Each number is 500 + 40 x the weight over its row's rms, rounded and kept within 0 to 999. Layers, rows and columns count from 0. Numbers have three digits each. The size before them is the row's rms in percent of the matrix's.

# layer 5 MLP up, 1024x256, rms 0.0626, rows 985-1023, columns 64-127
095:482401540513484546477469538491512448518525448476513434479564493578509464509538478432570476482500544557476565513508453533581521475484515496491524430467352517491484482486532433494442462562517532
091:486499591480524539455536481567528495498478477484431533531502504550461562482510488488396522494537543489488584501438512496499582599487541561480467500503456494520523549433497494534546464586472474
102:464562473506465533480544531530537530500488487412557441445508509504508489470552514494492512491448444539476502535489500461562552517523619479492579454521470524449468431535500461478396544521516522
104:543535561524481503458454569503474525467577452554413488457502578481451495445516519509527496459484453463549471530456516541507575503473554498564554494501539447462436520490520460504533413533495521
091:546555564498510464506496542500426487534496475537479443562479520529486534491466478480550533536512497527509479552478454503545605503482489500482544423501545468538527483482544524414455491511527526
102:511500520466532515437519510495474540563500490431462384490450525511477484551518527494536557531500493551475572544516521529507488488463448502453427535519443484466481448491548468482554456514509491
103:508542483463490507465453487461514494509526492514513432562493580485457555575502477492521491533514512459520495544452469564483554509495530530479379414458538512558483512492559545509532561525476480
103:523568487557585489454450449368478503520455492537520463446554560516445547515476479533526494481494544474582491509476577593495464563481524567502456445505505495549511590521467547518510522551485534
104:492495535565504553431522521491480498533460485552498479509487493496449484512417531526494471520493503469494535553501534589524459561507491440551468472447457466528536521507518577532502495537542501
109:496502472482426504508503541461527454538557438525503482528513521574527579521554530454440503521523520534495539503455527509471500497494572540546497505515450531477603463461506500514464508530431528
108:531482587538540498540503528504520518489580483471566450475492536495555542517592513495557386543420612473503527528523460451489438502525453481492472494519489561555579564520531473563508528534495508
089:499512586517507508514507496501477434517526474527515489433507475481471475492465377519453427513451517547464478475487497524494485452460495460527492479462467531565495468545539488499487520509502503
108:522472544523519530509539389587417534480463478499529465492476497568464505525582565524448495531533443451386575507468514509485562491584500565537583484562497535458465472561524499539520483519487575
093:536429496565489458461543514526538503500540459543551483523523468491502556558504469444545480544568522544517440530513474508534507499471531526531496564491440546494450518547516537532477483482518538
094:521492437428536508498519534511440463499529503534483505572480466506489577555555449450515549566503499521458512506468488452496432500478571526569513474446490476519522438474485504566492584543488547
093:519545544526520464509527442451507456521436464495483469408538546484536529581477538547511442512555450489492492495463539525500588497547479461505456492535485536553483465551557518538521521485475513
093:522487399563470552528465511457505407499570469500577541520502488485554474489460497473543481535529548575437524541469430516472567437444481566447490490501548608471494509491540513497490490508553516
103:472550476529484508444432538498528438505491442479478435459466509520523500436585541535459506518503507510487482529431442490585529505499493463577502484570427500482519428541497547457555529558525493
100:537599500534470496472462476420503446472518481482500412477509494506496510529503530490541495516555477500594548500516504521494409483502518455579499436491510521499513572537458476506458590503452529
118:501451528518502528503551506519423439525570464493526484543465547507467578475391549475493517539515521491509595507479461480539417504511486454474424477508450489530541477498556520460522609494547436
114:513528556513536482503498532489496494503467505452468554445531507499431498528474549500536455526482493546496572502511547511478482451522576559522506468454498555509509543538493554580495463518500518
092:521480461497525505425509460544442501452441422482525521536529538531476543544560564525534495514560475468396576446492497470556451510512540513496411563501533565556463513475518550553545533555432553
107:546494509528478538423583543514492479566511480485462472468461443521442450468514435520433577498526526558490450519474471495501450470381534526498535464525474558488499485451570539500501502536451512
099:553584495485418560479582501478534491548488517497576479421544506542529482508403463528591508555476454501496465459464565487530507495518522447556538472533538492478447493508479520518505517535532543
100:471519457440549510482557527588524444552515538474432480507537543556521522540514541479591511555449506498476501533494550501573497512525494512507491507448476444560472515507537464523529481471427529
107:494549534523509546497521480538555544501487495485502445511539528495452496400528527520517553542580463516469487509484533521462500515520501543497514421475473456496512513560567476509446621521610533
110:506524468497535468504530549580528516525532447480441503523495543543490484533481524516517492465497529481427481533545538477485434482549479625504470516465531486478395566510525509516512515570458492
100:490504531489453491541506486481472506449510451493540486487518506518423487519465490513478498467464572508490449510454488540583491506428510537529529495520475546509436488511559451492544510510449489
099:543531517510501564493476542560497516541449498519430496518524495521478588458502552522562513523495491566524495516432487517497539544515544521539472470471504527538407593537510514533515433505495510
104:511480535522479520478451540558537534458520493519501480547429539457493493428496434436455542529562464560465494541446437464558534476476517476523564501464542515466538556494523522545481490523473541
095:509477520474449519424501448456448505519429473540477504531491531431535565503560521539544454462526507514499525547472435475485501478519544570520481518476480478520520505420527525564568473485496514
098:465456469482446501501509486504425468502534458507516484485476512462551427526499444543550471462508441470527485548469497420545555445521540446528616539456495540447513450522488533491477457511505503
101:489462500438495518488553506441528472440515441504493481482524574526547465485508466549561515450467525485430454453574550485470488468483514491536553439538469568483486498505559521493493534538578506
110:548494520495434559507493487426441439538521482459465464590554463471454515530446469480556512508465482393490554513507565543466424548479508453522447496445466510443524519484503488469397523459559560
105:510481457477533523507482564531500552604521493477505491552537561486444473478537480516505511540461528506521568513474464493506530453493566628510429538449487567451529499491546522446492518555489553
113:516603434570565526477585508475505470504464480459549497453505502505474475509484461469468535544523470510495520536518534517475564520487505603496475458538486471546559503538444489511477613540528561
111:547472502478495503490441468476518550510498477503542449435463501486621476567470541431551497523478532476506481508463445533515398562465596570548546505552466435494495543532485509542503535478540471
102:490533513482493509440559549524517561528501506506455487470475472543555546568431492509515497460494419542445503540545498541526498538489543481541483463505554420519536498502479479494498533455559584
102:498481527497445481492493504420516489510463470507457427515502508500522528550480488499495481497430386494496525591467511503531516501474562508500509448477479502483524451478509470526448458444508581
# layer 5 MLP down (transposed), 1024x256, rms 0.0561, rows 985-1023, columns 64-127
092:556497469496515479493599484564435522431465494507495474493511511501457548567498527510516493462488459487507493501490593460512456539509511539491447479494522483456496553538484523534468541455440529
090:528519441448461569445452479479500537383512554515500486514517529539507426482532483489524498509412465466528467511491493440497479427517497492545502501539478508545490482509497529489394601432492412
104:544458492456500583464519513507506537494544480503414517478484490580444511524449486438564436446504493505515578494500479457495491552464534506528482478485535510534485516458555446480528440436462479
103:509534527505466464514444486460401519533487530457526427438503509431479450497496509486527536515447519476510529530452487493489441577537539510501528510526522528497493472406496519514560501422489492
083:496467532525431433462402488517593460530450471491477561483501567476521478489434555455561480512477480473589507530472444431500435515437531442541428486531510520569555554544490494553537436517521486
099:474526416498479457443456518535548523437498392422492516399492428481497447446479448527480446543431496523489511561526518433490454508494475398499481535450500483534533531462490495536473477410445473
110:568470453505482474493493527550478461520497487510469557488546495604482496510524477454496507505482496500568440562562489481476517520505471458505503487482516501571456531458502482502517532501508473
104:475534513510504419478496502524548452513516518492478478486557555519521574480553527489611421440530568425431479544476495477519495514517436547496578499482481501438482399478503496469495424461491410
110:498475476526444528570494472476545471565483416449498436520458493513572442446450448504451546557496508482501407546528461514523522541534468468491487549519532564450418543539495502522567445474496547
107:466495461554387467558601503500478501532503461493525506445488424557444445565468470522464508464485450487484472455544501480548555470489503517535523481480524592456455553449517409538503496525447575
107:471500484517489469492493483450490519501547500539511487498528510468537570494512515511523423424463496475533460533496489466513475402512486547525525502467548509481596502480452435481489600516547480
087:547478468524480518485526438478469433527428493493555507466453425526449462538432635528471581406531449521541546552498461400471490534451452472513570512493520478493460484436506524470468598494515567
100:465511543470490521506534475548479513543554466488508497474569503429579547467480423441485546531476487502489614452444501534456545443530439458470447459514460518446487515466454495486507490464558610
093:585475463472537409549504500527526526525510434462512510578441560482504542538499517538476524446544518474527428456520433539462477554501437513473523511507510487532533454552497557483501472465529527
095:481475526553513406487446489515428539514504530529483550533504468482542502468485504489508485530490447485520501513480488526516525463510484552533530478464514503499499452493483522488545539529516500
093:565490498487575544466492508494485483490555564482463519449482494538395511471483521532494491477547520483471507446532522515434539487522515489572513578493492491436576476525506495469553494564494542
093:531559511488460469503491494491584518448466491514503544417562468574516423474561534484448505486414469522486537383517546503527511560510526498523419515458470508459462519494468524537533494522427446
106:473498486486529405608537495455539487462454493506444512473465496515539469497490575512552575615429451462488454536482543493496479489570520556465476525489515521498496589471417463505464498523404482
104:498450536385487523461525534557545529563534487455479544445545502527437492555429494522526439587577512518463478517505501498523541540509528446481568508519510454486499526554433498490481451482454526
114:490496505538455578538504564514467468516481553487526513544510571442508430483441512475480517487440473495502555478523537549491489426539447496456505578514442557520490516562505497488563457480476468
122:496527511474479466466533542510515491522504458465490532489478481497485500525500472506528525546494498516491507555525527529498484430524517534528517480481490486480495522508493540526505498504465489
093:527501451501513517553532532565512494504527519520439487511514510468508549507468438519497481502523497475577635537482514531556486497546446524475524444484449492485502578494455465499454492526463516
103:486520561553501481533487551454573538537475585527506517520505528494572539428484509533501454483475435476477491467494497480541528449511533460392506483459548529526544501583525499495559518517523545
095:531452522475438457534518493534523508438525499512499455521513494558471495515540503428482477463555522519474407454470571521459459495476518489451523497503479537505481555480491446454572555522545487
095:498455516511536547512573481428450538548480502545559533450482541572506513555521498528470500410524510442485539500577502498508473435485531520448442529511518418418508497427535508477528484461523486
104:535512573570443484537481459612535529493443419483562482500500460442495539448501525491455515510470474503496559455478516484474501549477535530529463569548539446512450394513504601468482525427464485
102:566548478516512462454474477559545517470461543543477497553515523491493520495510528436540621485509473492530526469564482528527511495541510500478506497489547556496523464479538505515559436462524531
095:495458466497490501568480616491469519492566425545532491511443491501510494467515514530465489524557538520401508430519491485446472504515559417458501544512477474534521550526497535459494407472524531
116:502473501460500536570506481551497545465515545462501472445504492493495538461532511572516554477510519530512549434465490512497552508459552534516547468487465515546443436544511487486535525535526487
104:545461468508477554519564556516524477574491487501513620520525490507522531456478554558450536469421483516488490538560494530382524500533511544531443482499520553525454576513529570559517501497480540
096:524470498521510458545473529539541531551489489573526466501458523457558523494516491498482529466463507509501488534467557480487486459565460469522508464468479470484473513516552501498516489436492539
098:498521574568549400454535561475563508541436484540457486485531467495439488548517497486567550543514451449545490560473465493472496515494540436535458507513443465537477484549468496522497517543541478
101:484489620491538452465458503483551519395501525500505567525441403423502534511564487520456484476557526485470538475471512505539505523540454530475532579494451495514520467469483478500555567541513606
108:464537455577519508558512492467523533541519529548498409513550378461555455485529521452473450436469530531511514442475500494522517530523506521550453553554493488441518434429474516501577533484481483
114:540517521466550515487429532494564495482532495463461512510495478534453461494476517566425487470495559478536471466479494435461569494537468506524514504495488489519466494478527560471526443515456536
121:493569517516502432513525566478456541481516507524427517463482578561500528490462445462529542523489435465512509508488509534496512496529511501516396498532485468487489502526472569566474578494473505
106:541546547544478494521522529443465479495476514455487520489510421437456437467513530556515597578512538548498523514406473498471487532507495536535512443464506436467540527531469486494446496550519490
103:498424541452483547357493456490535546524531452567523550433513614400500471467481530507441513476484457447455553502546435514558548461480511527430525496571485482519487461551500493524522504480515574
103:480441510488588559407533477474562527519517499446481470454577459384505585406515510526497515505534494518506462408439488565509520513512499482481501505503504461502531565566501475550498494515507491